{
  "num_hidden_layers": 15,
  "hidden_size": 256,
  "head_dim": 128,
  "hidden_act": "gelu",
  "norm_eps": 1e-05,
  "rope_theta": 10000.0,
  "qk_norm": false,
  "bias": "qkv",
  "init_std_up": 0.0312,
  "optimizer": "soap_variant",
  "learning_rate": 0.00561,
  "max_steps": 4097,
  "dataset": "wikipedia_en"
}
Each number is 128 + 24 x the weight over its row's rms, rounded and kept within 0 to 255. Layers, rows and columns count from 0. Numbers have three digits each. The size before them is the row's rms in percent of the matrix's.

# layer 11 MLP up, 1024x256, rms 0.142, rows 382-436, columns 128-255
098:174136107118142097158071092126127143128117127124108162134109114111198097146173159133135158157109128135150147126122125106161094137114142102149129159122114096121144116130171120120141137139105133082127094115122127144112140103114144109111145118124141109081139108110153110139071134093103106145135086192092128114106087120129108085128157128127114131130058149125185129130143149161105182114155
101:157083113080129099151134152140185127150154115169124121141126158149108118131133109118126100159085129156090114132136122134181091133120160160096135119111107104182128141103143115103165113119103161108141120153110135168140117119105118122111113167116161162158091154132107124140085148115130142162107163170106124118108134157118182125096122124126141112119146150121141157166150149179089116155130
106:111112134174125143146122145111128109108097095107149157079122103136101131140127157130167155140142127149114111128141173137180144128110115141085178184112115167124136064131155089069161148138126102142156135123118106144140119136094132169131113136152101158133116103115104144120151147117137109144121125143132117106133147130130135154122119118144128160124117095120072116108129115130135074108151
092:098127160123137149133146099137109113119157146136132142166097088109138129138118096107142136128150134116129127124119099194137108135150083137091138171109139151135141121121144118159116148163092107166124079108147165141152128143134146142082088121124133116133113119118102144164127169145147154145120130129126132140154129120142128151142122174094078124128131151126102120136131100120121103092143
095:132122125096138074149110140135133153127157111145098113116056137089075138113137103157111145149120147155148155103110141113170159114156150117073204121122119136158116078128075127112100111124100123144140109134107130134092121109090119139156090120150141130081178174156137154112147104135104140139165117124130135102157152158134143095122133159163138120196153120144087086132109145103144120131043
101:089126138126127155033111118123091124118127085156087114124123122180083130165129094138114124139093132116175140108156110146130132129139115155090106111138119176106123142115130108130141098162087130114145119131132096171105140104091141127114120167118152126103113133159081127077140130140182131137123148148103102133114085094125151128167131096118148150147133126110141128133140115121131142124131
095:151113117136155147117157132096156113132136103163148151114153148165144126144124125160120120089128132126101168089098129126127131150151161181146143093150107173152120141152111139129125128098153138115081120070095108126120115092208173161104140155135153185126134098125109160152120135153135143115116166121165138144149126125086142104117153129135119111119126109128140156159180093107114130149136
095:129098103083105107110143151090101132152110163162116168116188130136073141121113110068109110107137152131141132135098123151126182120147182155144139099151142135090130105133150111150119132142071148092128119174140131147126137110135144128122113092123132156090158132113098144103096136148138153094113176124162100120138134133144081119108143099131123137154120120127145125153114112156112104103173
102:094112127114088104124110100123101081161173155115095115103108095138117116106133127108129151141171120106109182139139115089152117093143132085105079102093152120100090133109163117109126144148113166158134159136115093122125194119131067114147144130132082138117139131109111136149140147123140143130142091171152112125118135078102111128122146123131148162132132121138135100123123142140116160081122
098:172113132121140157161130164102149116151134162138150139090135103131098129127147115155172104130125143141115189141137120091185084153108154127202088157119135105109132127095125142101094138111146104159122093129153095140112141120117130093175135152128115126098118096141141142130151109144080145148111146151128159113118182125150134140108117126117137111158116147126153139124134086081130142094167
096:106137134106135157134152159141164167135118131104173167161125144132118124165103128098138122067127103078145153129133122170113122168164170121124147155103138099138094150173122109135136152153152145128125119093123136121117102107136107103129078143125160137114113150142114132097140129167119132118107125124143104127122134167198098136117132103123139134070130106135143118190150172131141111113147
101:087162170107138104185137158133130145046086146164130124096150127138126162152160102138132139099136111147140126113135129159153154135084115101111136095099131124088113133163128114101111166155127150108158154122137139103132116149118127106123160109124113107110191126093125127148091128130119143120098154134111125144139114095129160104100074127149134107134156189109158159097112106174110122138103
103:151136127084136120134159149119166115129119134145090154114123098149132101098114135169151152153148120110120133157111107119135179126112128181115146115153103150109085143123153109145124122117065150139141115168116118153112090170160170123158156102132096168126129108167083109173128165137140186137134145132139118151124125119175132157117117127098133157080118160141153145116098101153130133112108
103:098136107121096129142106118115159160123131179148128120124138124099109122142157090113113103128151128156131150121078067096115118166083107130109150142102115125083144137136126092163085188107145172120133102123100149156097126158106128141129092100134129144157153098175126160131109120134137143135152150096105117105123105152089130134120104144135129156081141132156142094155065099103073128117146
102:101150137163125139149085116150157142098111119127129128094139138155091119111141112162177107124092155118113121178123138122143105135207120081128144137155123162061140142140111182130133067124147126128101100130114187107088130142148136156110168105127129111128101163142132114143150150124072123118143140175151158145127089149137086121100106113115105124142135142138113139136175127183085133156093
100:114135099107091116163127144092157103113141099138146151143123113124172091170104094150080134117113134181063163149129098135132144105123150123161123135101138113144138131141094098115126128123144151116142142132170132114102144091120149129129094122120122127103116138129091118108157114096124115141150115135132143140173135116142133131075119144156159110104111121126140075115128133170126133093143
102:159137107096099150113096162205127104175130073157124076100091136135108149136145110164138161086117106177138119090082145134132121151102138116119158113140129097129107127126100127135120085095151132136128140129107133122119091117136103165136121087107121156128131093157118127159116193152156102141129148119094134088121152129109120113144082146111157139125145134126139138092149141095098097114114
098:158125132126156111113150147149124104141147143166087159115068111105157131113146094135119143094116128129124124089125130194153126113088153138171121160154104122121091105133133127136128125117170141103116127127130160164123111104070101129125102118117153160117136121141137186103114113085143135145033100173154169124141156119116140165147076134153148091113126085111136095145142112119164136109107
102:161095151096148147104149172132141124138124155145132176144133133119160115143113158163101174120110164159122088131115102126146138135118115152140100149162137113084157145121122133141119187181142113119092132118102157125118121144182104068163108165159130161111131128143136104146138107120139134134131144117090097099151104106146113066112142109117120123129176123114154138081116147159117086092126
105:114096112100119132104122139184126101128147082102126134120091158109151135121118123121109196113139142128149115119142135143144174168105096115123131150161140119125126114144138047120190127125115076135109134137128154131122105147143114169097143111113140131159152183092117158154126123096136115145131119127108137083133198092134099085129169141159113155132131082093072154125133144139101101131122
101:135152142159105134114124165138149125148080143151172103151163123128189115132113131130148118114143129158134133129150112119162126194155145062133105125129139144126100143152152080097082124137130095143154165085124073143123119119162164139122108156105085110094127120136141150095110109112098129127159112096177116097133133095145143147131156167196138124148075150138109104136104120169105104117136
098:148163144115154145108128113110163157149096106138109138096085152149148148147142139098117160108156154129151154089115135156138160134114112138099130160144116094063093149167115139139145123088133094141104111181139148114104160118081149151149139128149161113125120121124122181113124137134120110136134144112097133120147096145169127115111127113106147119125139157146102136166148152141102117120126
108:150112174148101097117108122087132125116122130140123150130134176147098125131116148171130119096121124138092120163182137129111097121126100135147168145094115118149152144121119109080153077076159176163115173095140128142150125135146122169153105146133116147136115119111128155159145156129139132103136120139131146158103105137130112152118090105118188118117128128094103160170110161156083099151093
095:106118155138095145121110139112148133126179086135125124094096134145120107118118131111082127127128129088097121162125155122135117129114121124113116125145134181158117130119081091122123130108120110137129125163164159118085111135118152118099147094148133112111151130141121149070133143148133111115116104120100152125158119124174141133164146076091163112152168153144090106139165068137121122116130
104:144117141112137125145145160140082123146104126112123146098096122142085153158132129133114147127109135126128108140143129133149106123145117128176140166185115171139117094116140118144168124116069140115107140154157151151160112141141139167127103085195111115147130107128108100132096094198137121105118094100146133149113171147130163108102110108125113150140108154153118131152097081191134144133129
081:146157131136096123132139132187172142174165096142108104134135122129136133128129147154093100134151105115158131146105131105160119132118144128118096163099119127184119112142120131136157142076130111125118112103112112110121142145121112117129130155086112113092104152126108106165130095125122119122096110159129115079134153159132126104152100108153107106138121160090143118082133133153124113114123
095:149113143108171119148123143103109104151138108131137123126166128099125132149138175141150147105158132128117118094141125134128159129116118137137116091149136109126077099176103143093120087117182136147098110133166135120168168130143132118132115130160127106150170140104106148106120133148110126087207173116140142115125152155095098142144109149127111100125154104094173165140125145118109132104132
095:123181125088134112121121144137175146148110092146131141133127093134076157158176144169120142089152101149094106118127129126102140125105119163155130127150083128114102127102143105098134140138123124150066119138110136137142131151160150140129126108095141105121121127104139093139108110085187113147111155126117130152129153108138139148158148165109119107120085086158136106110150136150152122145149
103:144156144100154135196128092180118147101129128181136140120161125132127119161165145140134139138110149134169116118140097115140129125169119138133151166112130099099132168125130101134107164177156106110094126135127156121113137144108121111114112106129127133121116115071109122105136141119085131143135152145124056133173065143122185148139145097153099112110120122127152153101103105084151158163120
101:144136115132150104114153163131142089135143063175088131139120116113130114105103120092114120121120174119102134098115142141171127128144119071108117154115113117087107113160126118160111116171157124136138112137181124120139118108120157127128131106099146122157127095160116102120142104156117146133126125122157137134135136155078176129108142111112154102136142118133105176123122108108144085119197
096:137157170122156141133167116131095140145126116114082167147135108130115148120099122103142133069116070133132143128116119133163155098118099115138122128122120168189101163115118145136110127123112126189102104163119122125127117125118146125188173133134123155119119136103122163106161132114186135106147132162133120123113122126123126119130148058124109093147135126116141090144188121142153129184128
096:154174087097165120102141109123118129143144088105148096138101093129090111129121119108134136140085092189141150138110125121094163106131164126130151159142168166118121153153131081156139164102106117122128131112094119137132129100134096157115101133081126135142107117110143076119127151091141141116176167151139086138125109138147149123130155111133141138147120139157104111134154116158099122131122
097:131144158109127113082111105103125141149109140142121119094111171126114150150194106129147137124127157168163099130159155092123079114138104144116132110169121146136111139135112140122152133112112151138150160142118131138123147141166079137148062134131140128170135109108074140108117153107135133150128159163117128126111177092089141098117125081128172129104165175095123126145111162139122139087158
105:147145136128159100113118122164117152142109112143160143124105093167117103149120081096138116067092134131147123115123118160200151127136144160108095177148101124112116125075111136150120117152145135141182120106119173131105132123116116118153142173166153126076078138100126144097118111099095128141089150118090134120122147112124133162125122142145081197104169154126140084176136077156129153141156
098:138159102101176139118179119115160074100132109112106127096140135107127156126112108135160168122102091134114097141115129107131131104122136126127141103126139104112111121145093146175109130120143137129083112155151125108115122129166095105118131134140153183161153093081110188132138148165167066097142145114174150146099151139161118110163148105143125156114125154131144145121112117099097157127129
103:115094124162117072106150134125125117136146097159138142150094132103169128168139120107126094130103179102125138123177102177156104130123146163152120131111124124167142147089130143146140136129113144085110100171160173116104140148115093089076126104131165160136187102122110156179116122148144124152165136162114100127094105127145106132098105129103111133132158137121108116144151089134162115104099
099:120135117099151108169132125118099162079100102141123126099146182114148103168165133123179111163132127140092130156132094143149086120135089144140117100109117160140116126128132169089122119142102075111157097081114145123150121130147133132122171135115160117120129117108080166131143137167151155133120143115137125152132140139115161125110118172120104122109115097158134109145133093127104093134113
104:146100158133097147138132152133137156132102135143159135132141131081102136129151141142084169114110088162119116106115098137109120090107124123114114105100126153092127124065110077153117164147125125119115098127108133136127114192131120151082155135134130084104147144140112124105142098110106133158090127126154141126151130122131145149150160094109155114080115120107108131086079121156135097151143
095:144147131149098119086138119192159097109085124134152130110130166164100165178167155132128158119155111151144102125085154100110126133133109115125125136126109129134139109176169126094112138127160194109167106144118106129108094124128159091127149116125116107118114109103106167133159124140160161085119126145122102108108110158151128129122127182140155163107137116108130116172091182094102133144127
098:137121155120121095083141159112117144086171127158118106156113107151126094167142152151099111141088126125071121117145144132109130141138122148099108099138118111142093121143080159168182136121148104105139112125130096117133116122100113135108114143129137144086125144149126109133086121134163169155130113107087089115137127137099132111164117103069123137114106107125133129157174100090115117111135
107:165124135143127132123105150120111142135116130155159133131108102181172143113133087143073120093181108104146120119154137124139104129153141112133123129116164131174140112086120109129165094132069142143143169104163109131114114119118096162157130105103131147182181084165100140169157133136123142128129129115111117087150173112142087107108118064170153157138156106141131115131123113124098090088112
093:107168129115138086146154171157132132109146108068110116139084084166158126131150141150139128129139165101085157112114162123098140112110128151131104168149096109132142160125101144081147188108155122106149113091111086103093142120162151125097095142112119121127146168126147106142180136087131117140171116124145166136130154141113122121086106117122137158123143151142118128152106121116123121131110
089:099099122141121114117109149123104141132102129141149097152115091107152154166114127151161094138136070148117167098134125133145146131110158108132083115159121132146115137084134086154137142118141122131124123130103142110094127129146094147126092165097135155112093145089044160123150133094123117141101156088138121108164149156127161133104124177079155141113152083159114140152147140124126112097129
086:182115145125135108181145102127163124171122108098147124127110107131148148139135119128162108127153170122136156135129130163159116162152109116134131125104149129133119131135153089148144132105134143087089071155139150085150127086135125102129113175114131122162159128126110112139085119099083120108108171184134117081149110105106108145121114123172183111143145122136117156128117085114134136113091
092:103122174120099147121155111115155158110129113128115173142148126128133130145151122095114106131182120115103117088155102162161129127151107138102127152118132150115103121126103095156147153123127125138118193155146114136112122161166165128143112148148160146143091162128157124168108183112153111180114154133119114104168100149145103172107123118107135147178093072151133097089109136145138140108100
099:139125129111129075121149192120138114129127162144149114106120140111150087188103108140135138147152126148114166076112129146120136112082182167159104112148095104118090144157107114107137097096129104133166136171126097172125105131132093081132096139188117133143132113141160158112150129124137118165147133129134121140130124172145121149122126121121144142113119126132129122129168124122139111074151
093:116117144107114129085123123122126126133138136156125127067128155106099130151140052154112157090120117142121108119144116161102146133124075124150130112109139143115101165133112102142130133094127135194127102134126150107126134115117146185112197158106154133120114143142067157142109117125130144137135144125117123147071111127153143114156133122108133158140118119144135127096205108073104180131117
098:154149132118136128166139153120140086123145108104139135140129113128125124135117158130137139107102124113147105081150140130122086161111065107112118081155111145130149109111098147110152124111092132122116141137130143124123132129143152084127181180100181113117124103108105105172094160116121135131189142103134144123164093129109138109115114106131156098126127118131146157142137131139093138147154
098:133079136137146136131121109096132134121099147165130138124124139126118184124088042115114128133082108139118117125135111138122149105144175136119147143192154098122106138069127153143127122061143103174094099126134132164134145137097148129168117111145117150145104120116123160101131151135150133124158109141136103087118176124129091122125137112128124136162125155136132151140109124128144046139130
097:132071126149113143142167114106116123138083135130127113093132111158144143145128146116124139145109067163116150160128141117106106106141176071170144184148145112125099129118140169117123134143162156134092097089113113113129129126120147124121132116137136127156138107154109147155131138154145123135134125107158133129085096150079136151124116117166116132142137128132133083146134150108144140112117
096:150144104131109103092140139151130124126187146113147128130131081122152123129117138127103120098066142140125148143080108104152129130122115112148124115074185122129126166170149117117131120131093126111119109131155131153148119111093146111164163119118178141119158103134151134168128099119132124096125131122140179120148096091126110111145128086098115100155097115119141138124148104125164110133112
098:112152159122153132129128116128093110161110145132163134138137122130107101174137148147147116134117149172176114171151156140123149105108153115101135164114149093128122143151163152156109085137137143134128118134163123108165147108149114133142132113152135109115138079094174172158144175153091111156141146099110153073132146099134141117084128117106147099141085111129156121148129058106145141057142
095:134136142173143157103106128138140116138156140150100126121091175096116121162139092128130131125129169120095145113170139126110100102107084158182139127144154174115142117110172114126149125096207173146124104144180131162079160125146134111101151128090154147127106144133121105139126125141122142122160143095088130145127116167104153162169124124148133099113188114120090145078105127107100108151122
093:138115143111136122158119104137145127138121100128063087165107121105122107137174091067136107098137106113101143129184078143137136151144133111088141163128084147137124101130108118123193077151100089152152124161133155142112103113130125159151137136125113079088173150105103142129147131151142120115135137098116120136087086122104142112124128121136150118140088134141111131090104112116101124090053
100:104143130141128124168141150184106078131156075154095101094110157136106132148093138144124155153158116135137133094162112099120112104154133117119106104130142160134147107142133184069158157143106136126127114126145164171095129098140127126141151165130115145102084101105134185148132140146140149121146130129128118140104094097088160160134115120127136161102131117115095047088157116142125160128130
# layer 11 MLP down (transposed), 1024x256, rms 0.149, rows 382-435, columns 128-255
100:163128110117134102156144149101154139151126126144130116115118115071084137134121176079148130130127134162099165077109144117118101164131150145139121072130141147105096136149123136120109113141120149132106120121145106150092138101120100114112123137140111100105128143101141117109157113123095129129127182086122101095114161176139161110156153131131129113124086108122178140113102106137142164095149
103:132112145131117097202169072151110133134158135123095098120131157129182122115122133139131148123096125124131096080149169122125151121142104088113098110154134136124115114135140146187128095099141143142150121143114117113093136132145097131129135105131110121086142135132141098088174123120154132137147139127090135127088102171163140141150153115144112121119146088144164113117123154076117162102052
102:146096091144097133117090094102111128113121126155121161109157118136097092104069167094122103133113122137146106109159090099171144155080171093136113154138128120127158117154159132156163140199163133154152149153148109147173133118123141172162130151171175108071098115117137125111131099111103123131136148134157138153125125094089111157141134144136110104092114104178086133088094163148149125091115
092:146109110137137138148115167120135157103139131129138163090146094111115170115125110136125124076107112142117111138149122102154150136103189105170110128108115130154164141069098087168158104103135151109149175130141185106108147132145129098130150139119140159104119145125138070132098142139148115123088128120143129111133151167123104084125166125097162116141125126180152143120120119148091111183148
098:125120100130122134131110141112129107107127137127129112152102078122131167109117110184136101143112102169126154096129113159158136138145100140120142079105168123167094147125079156144157149190139103128124122159080117089102114111101113140140129148159114147120149128142131147083125130115139109144168130152115142151118122143092138126103126144112094151117144120138134133170138194096122104116100
103:113114137137125095170158152137082126162109162131124134118142149173119141154143099106146093111131093136131132104150154143136133179167114121121131202137132133169144163110134151144143123126148149130154115148142104136142125127130138097152159172140128136086136139141095103107155159099130116142155154105123111084078154110129114138147148149109136142127149143138183099137102086135152125109140
100:142124160157059103147096094106094137139105168134115103098068141141106142160141108141136151134106120139128143128072147085106164110077150130097141144158141170140148133115105076142155126127099136129155155158163136141104140147109086126121094094165109140130131108128135121099131097131108139127092079114119102146100159111113135123137118145117118165140141139123170115136141146138105115116129
101:113168132121153131143140115124131066158153136122118128126089122151151165151119149121151147143118123145089160129152120181093090147072105106137113117114107097123133109130120151075136135155157102151143136122127127172143105126111150139110152163130158129125099145151118120170128109166129126132141121120127133099105086095122168125121123105141174154090151139108119153134116143173123113098133
102:127131139085113108143133155130155142140145135077132149178107101125120121101138128117124129135126153139149130136130153125151171143109138104149154120089100138118112129188138129127112094085139102125109141134137156114132173120160092077125174113122134150155141150131125093116128179155145121132087130087114144126143124151139109155120101084150168130161126158147126142095100110128144099134123
100:148137101113122117131131186109081101162134130138141117130153146177123094120107132119127133095123125213127080116074106136101120141101126139123162121156103121095100165083117094090154115118144136115137136137097140122152144141109167120113137161162148126132085155106115116104147122151100105167157084110150110149145146120146148133166127114128136114105117134162127121105122171122110114186132
088:145124162169107110121108097121088133129122107130106143095149123148084108124157104139144156139102104108115092102160108106083135135137125156128182084075135122126149122088119115138121116122107164145153091098118138125124134114184146195127154123153139128135139114147110124164145112122173117131147111138118147099122133099064126093115150127125117144147136177132142106137071145111114138125110
094:157113125121111091132134136133161145123115097162157111163128121120091124123159177074175086070144123111107171131152154140137135078131168113140139119087141119161155127138101119118066168136157144124118144149147115174121099136114120125105068132132133135118172110159117108125155098088156098097149142140141121122085131097107140155117129134133147131157138123138136119154124140108099119095133
095:113150117097123134160074117077116162138121149145166130123133131193117154119129110110190141132135140133148128145132178150132136106160136125150124160103111147189130082096123139096083108134128135135112140087156133160116105107152151123140094148133107100104114146149147133190119120126149107167100153095111150132117128132079097151133124147127137150117161158118120139101109099137135124115119
101:119129128099135112111106161128119159106131141154121071130119112081122099104142162149118134111098088125123079124123090103119141101122080152140136106106162122110153097175163108135137172143133126136124116135128157150154111132129137154105136098153123113196169152141101148129134112127141184117139147142112131192119126126084151143111157150117110136117111132144137144121084130130133149168098
107:130070141138100119130128146116143131116099141170148138123137122121118142147102136147176170166142125184148118109113128108104164144112140092111060099107125136135147180100106130138118094161187110114153159091125125111155124120133121143126173088120133107053086103135117121160133130075140151098158108127154128134113130179114102138123143156138102113144159158090129105186088191143151097159139
094:110130161119103112170103077158096109096125084116093078142140119149116139117117143152160113149138111083146137089112086100116150117122163128116153102122112176131109148079170101098160145145151114140164127115102130144161098137136127125124138146155152135135138128102165155136131116119144172129139101160126110090112160141124121137093162066100112140124114137106134180111118113116095121150147
105:128170119144121127109122147126131116076081153195125148116156128150161128123117110130112116123117112131113148124110130137155143129097043119166169148087070140119102140181119150154164146136106130176096121115108115163099108094145113116103161046148139128123132151094129128129102119123153131084097103160132114121118132091123149148107129145163057122132140136106147127109103137119105139088157
101:135117087149136129132085135123126118148116176120123124093103121152162145103095163119154144145141118169128126134145112071090098143154134116100167078099120111139138141143107136144130128162135124150100128142131170155137134149166153142149146111168128091094136164138111111152161129140150127138122119093105130111130146147149111148153155170158102119121175104177130106163115133120157107099117
101:135131119168104117145103094146107104104103162131080146117163114033092146137140102153167133117118128120101144132097089120113101130165138092133140147133125123139105112166089140082140132097149101141076163111172136170144155131118135121165094144131143139115142106113159133122122158109074169134151106133113090114152136103154135148135106112089081125132096115143136151171149137127133106111132
100:121162144126123121144103109165111116111139112133144099179145159119118102120075192132158104121132123140127141170095110138151134141147049164082130091133093123142119109149127140133149111150105134142148077129128144154127145105127098147104147152131123146111158140113075122135149129122101128091156164144071112147114137190120151151139153106121155134118098156101129122119139086134130126105135
102:200143116128143145147132132115156118108112155147149129119151120127087150105154170111114134143091136125119116120154100102139153123107088126138109115118085141183111132091133160134125092116093089104086112154145143118139089126132109132088172113120117105121162117114148112129145138077162139112110166148138112108102121091138063095183125098110141131135078134125107117091144172112116134117150
103:160126205173079115101127063105159138105149110184132147133196166105108136130094168124112150142098161086088154123103152067117123119148145134145127172134099128096170095131122144103134128151081130115135090186134085154162130143104167132124108091133086113102147112131065148140137156112133126107122138124137136115116110134123095142111131108158117154112083140120149142130157100134130119136154
102:097112130175113114118137110099120111127110087117130075192140112168142082135104158120126134138103115122137143160164119096128113110130149091129094136155131161124185113092118124157139097112179114121130122117145127138103100131120132105199104132160138110142146134124147166108139120164125127150129124112145122091139093124129108119135186127145143129126122148129136156145080159140111167110165
101:147131115095142117132161157123186122157164094140112122101135147097122114129118158184135163154100137116130126133079139134125142136106142115124110093111151138103164107119128114135156125083147118132117142131125135126122107113135107086122147139173074121126112110123103114154192109139136200125143149087126148092104162150076137114133146112096119140117107077103116118163102163151089091096145
103:137074105094136141136142158107158179178115071078083142108109182131144103142132120126156098162130134149143140123106118095134106157115122105135079136117092151139122084126132112123139111130142132130120118113126104130140135154161147141157136092100170101139116093107161125082153174130123132176153107140098109153132104154119135132158122130112149120106115065145068109165158104155142173132100
091:136145141126129148125146139099073131102125144107096149126115170119135125130123126114113165149118113140088087092136109141107120130144091142133154095171152135092180138114112124156106115169148132156145106150188108116138150104097128155097135096113108157131113087124106138143117166132115170154150160127142134153130136063153112171105155136136157112123101106147142139144141168078129142162141
093:150135144142156116135141115134125129125154119138103102150182154104144117098128156119106128141142126143136121133087181142154116121154206099139169118111161129138165129120086187167149124108130125112118137087147139127097125156159149132070148144110140154090115099103131115186107086163176141104111159116131158126138113105143139169145119153104089106164125123116116155105128120150158129189162
098:154121068134146150133163093132104154089134159137164128121088122137156160175124144086156112104113119168091156125125080167154108139115123137174100096128124119137130091115130152176122152103131111130124152134121133147115100143114140165129150106137098103125148131150131121110123131133143130121132087120113105094115134083086160132111163144122161162128167124106165116141139099150099100168114
107:080070114137113102124133142167125125122123133125166160140151106109122101171130134138126128143132128139168142142120114127127135190109151109143125126128135114122155181112123155173128128133152164149145117055115157104059159148124128082117114141158123119145108138094124158156108160104114109177107139130126169131104131123177140126157139082165150156162100137122120115116121134147109098141133
100:135130115109133063092122125113163156099157169142115104150071099094139110133163139127120073144120081150146116120146151177126143143134143133099076142135111160144153118110157112098124073147111122138117160156101125120111176133127122114116144132123118114151202162140112111126124104137138146120117112094147176141177153105149123102140189164115168130119116098125171128147131140140118158167126
097:138096098148130130150100113154144132143105125145103088141161146086133170142119163153138156142162126123129145133120118115124146129143136128149109090129113089113132103127168217118137120164123098109153138112106140147131129141132159122094108111109137105140082145141156079147172130124144161138132161102141127127114131174106140092117159112150135151106103133123084143121088141100106135075102
098:119129121142138127129085101150129185115170142097109149128130134163141143139109161118110121126105165113133144180089155114107108158060143123175167116141160105109108136094141135118119080109100134093118155121123159126142130123106137082093110122166140174119176114127130138159096142114108131120085141139123200113093110163139128140097111166119150125122188162136172135112134118115129121089102
098:079094116136139146115147121095124133113078133143131129093152151149105150126114120145082163191149111131151159136104138112142138132149094142106176160116108110141117159125149134184150118136148093129124137112126095059132118134128190157129108108136103140163149148115158111154094094133192129150161157129102171146080187115126119152132152149116109081145144137119173130194146126129143109161101
112:117140128162163140128155149117156113138084079165131119147145086141093116125114090107120089084134130115149090134130159117129129139097139116107142144174143115127121109132099133168098135169104074090156113119105128151111095116136135136117104132155094125103090128187172135166097102045116113131065117171119109178121114124133118121132136140132117142113108102102126106117142134174131108090112
089:100085105134156098116100149125130124135122152115119187162154197135174089107068119159120126129146122101135151138131142146139145129134141140125141131114129139133124104157136189118106135124144149164117116140115132114134117176129143120143102143120167116141101074130075130142148138105118104126117151108140136121163098140176145141143157121072091120145168133141091102126158076134125136114150
102:129154129157148125161143110117106112094145150121071103142171158113105117098072108108130105133157122129112135131143101104103146127132109113177155094128148087112108167149109136143126159141151149148177116101133147155138131118142155141143145167109150109132101130130094129133158157115139142110158135147155126131142116157071148135160148114098095112162144131192084111137121129113110086114144
087:138109137148118144158120116153100079110133166130052098090111105123102105147069141163096148107169122176126141130092122104128120139128120149174136134158126182132143102133139145118130125085137157127119124182183132099134118119152142142149132163110122124118159164146168114131112167106134137132114104148123108113086145138117119136119120144123098146113132169124127114137137103101142148117154
103:101098107136094118135135140148155122113096161106120131118134100127131180104128130156119121155161154116161159161120091167132188083084170163097115093139118100139121120146141158116136149111165152140115154114125161118103121080138135130152141155108119150142140124126117151119094151084150112083081125104134124101092150125121105131093101129164115136168118084136142161086123143083139148149127
108:123138135097086140118144122164188129123142141126107127084116156182140126153131125120148115153115143110183145154142142101125146148097174155135121111121074140089155121126145111152165122128105107123117106128152104125094114140135134142145127094124181113116141093088113171113119095144141154122139113089145085129111144102159131110104126120151134124175130140165160122130134130160089108133192
094:137136129155092097115164122121104118149114144114101117087129119066146131132123113152152140085127090107088130148140108131154165119127146086161152137081140127115100161132132057129088144141115103135119120116128138171152110094124163139112121163093110110156120123096115092162140127165096127120129151168115120127140152144126116165134133102119147152138124139138162173170092131072100113139116
104:171089106078120077127186170123110111103186156114107129166142101150134101169164130164126119098105127095120148117110132108146147145118133132134104154143101162136095164123144119123152130128135114112146088111103113077086099126114131127153123154139135105109120101126127156187144113145100114155083158107125073133132120126144128149117147144155127123152112139110110128159156134167090155111146
089:116069145142076106123133166096108166138092124116148115079103123146163143153137113088134161118130106142115125150126116142140147132137172133139120098143156106146143128129157104136129140109181136151140143120167152098150125149064130143127109148102158116138136118115120114147183166102109106162111092121151113129133097139122103121163116130136148110173132100149150135143139140165140093117127
081:152144108135134100115122150105164072153130121132121133130120131076147127125103154139135129097120159104127087125151119094203129110145124131116144102138121090132113081112127117119134073114113147151097093133140135169144168158109146094128133116130126117166165150114142149139119099121119169138150146110132105109059128135133156096151167167116076150167126096150128108131132095107106138158120
085:096146108191130136118109183152151132131119116106089136168142118121116130139135144124127129135128102146148125140120112127169128139133152149134170100103120108113117109127127117155128101150141125130159162142090138121101189152123113165103130131124161100137094153132145098123133163180130121128124150135151153151031156127117130116148158105137111152094111140112185123117151078107146098137140
093:086087119131139149086104129113126140166161133154103129132142106142120144109168161136139129145108124146121124124098132134125091127118158097149076143090172161125153121108121138173127129138096135130118044140123133184156137148111187120077139125121163125130165110133114131104122124131143096139111138112106154129090111082108171132127114117163192125082159133125116121120141118123105108127122
101:122145135119146155080151082130133088165115122130094132135162089102100103108088052131159128165138095090121121144166138125163149191105141136100110125106152095164139139105129161109122119151113120120115127137113125170105129117080128096112145124106194112135163111148148128092085113112140128104103117108099151145131089117083115140121172179140121155143123164147135135114137092129135115191175
089:118102125123142154111107161117131140117113135111130146142160108143119126078123154142197067105129114137114131140125159160120119106146174123124120099118158125181130135123118110130157136165129109105118166143132147112144157106111158110137119152137124135132129148166142155122123120092141141144113123120156130094142055098124092119132140177097115097127189121100119130129134131121098077130123
093:173107137136134091144140096117143129109093176109131136108155110171147121102134111099096154073117124166119163150127144136157160118130144105113124161126169130096172107132131161145120138153145089132147152110142130100133139110104151120123103108118151095143146120159128089133142136127126127105106149114092128144130140164171135207127103126149068144117108134078123118109146130082135090098160
104:148140114120103129097129106193154110108155118082167128147105155132145106096093177130095135107176093145141176152116154158145096155120096135162134121091100152128126181157164159138106133137122128121125141154150093114116102125104115147137119130104131131126125104111099113162117113133150182139127143115103116121111077074152132121125093103153114160144138105160149093109118159154109163157121
097:122123114116168164178135142100116119156162149092132126119130123133168146108130121126121096123107119158134162166117113147115189120098140154093112121126117128078142175095105148149132141173132113132138138142153120134143099096131134122150110147114088123118132133163115114140126117127153146134122115072152144145117122142114168104094176150108165146123099147119131137100164100168140132110135
094:093181174141166138154142141143120123134104101155117095137129126126114151167140123134083133124127147143128133118147100131130149122092123075168137131136086109141143144095100101130168115107104152176124126116118141117097139116136112169116093139159129118134109135116142114093097108072096161120133150175137115132155148118092097121102201131175127099088141151132162139091152128115121113129095
094:142124089138139123118083143112139131148154109117087137155142143066142117126119145160134193097112130104197125127121123145123080139113138176151136123145195142142112117092145143113133152078115105153118143112145157151134105133126159118152141139124096129122144191092104115132138144142128162085098110129129087140146091133128090124128173080090109146105159119158167088113130174150127162101147
096:105155122092169108161145148104170132144100117121084177155144113136139155115128140087123103142177113125082118138115131158157126128095139126064171089136120077111130145092116182105109108157142094143162188154106136132118127135137126096132074110139121110180124134173149128128194120143081158166097145159172125147124140132132099138108133091102141128125113125147118154124100131126142179148091
086:137150068118134132109105117135113124092097135113204139168129090110155147122085176146114104147134139140156088130081140128142081096145126132121155138101153125147149155154164163101114127163126162134079147132101120147119123114115142142117123160155138172125153115134131166166108134148123098103150129123110151114123133140127126190128135146121195130108156173142152128117154148124144146136117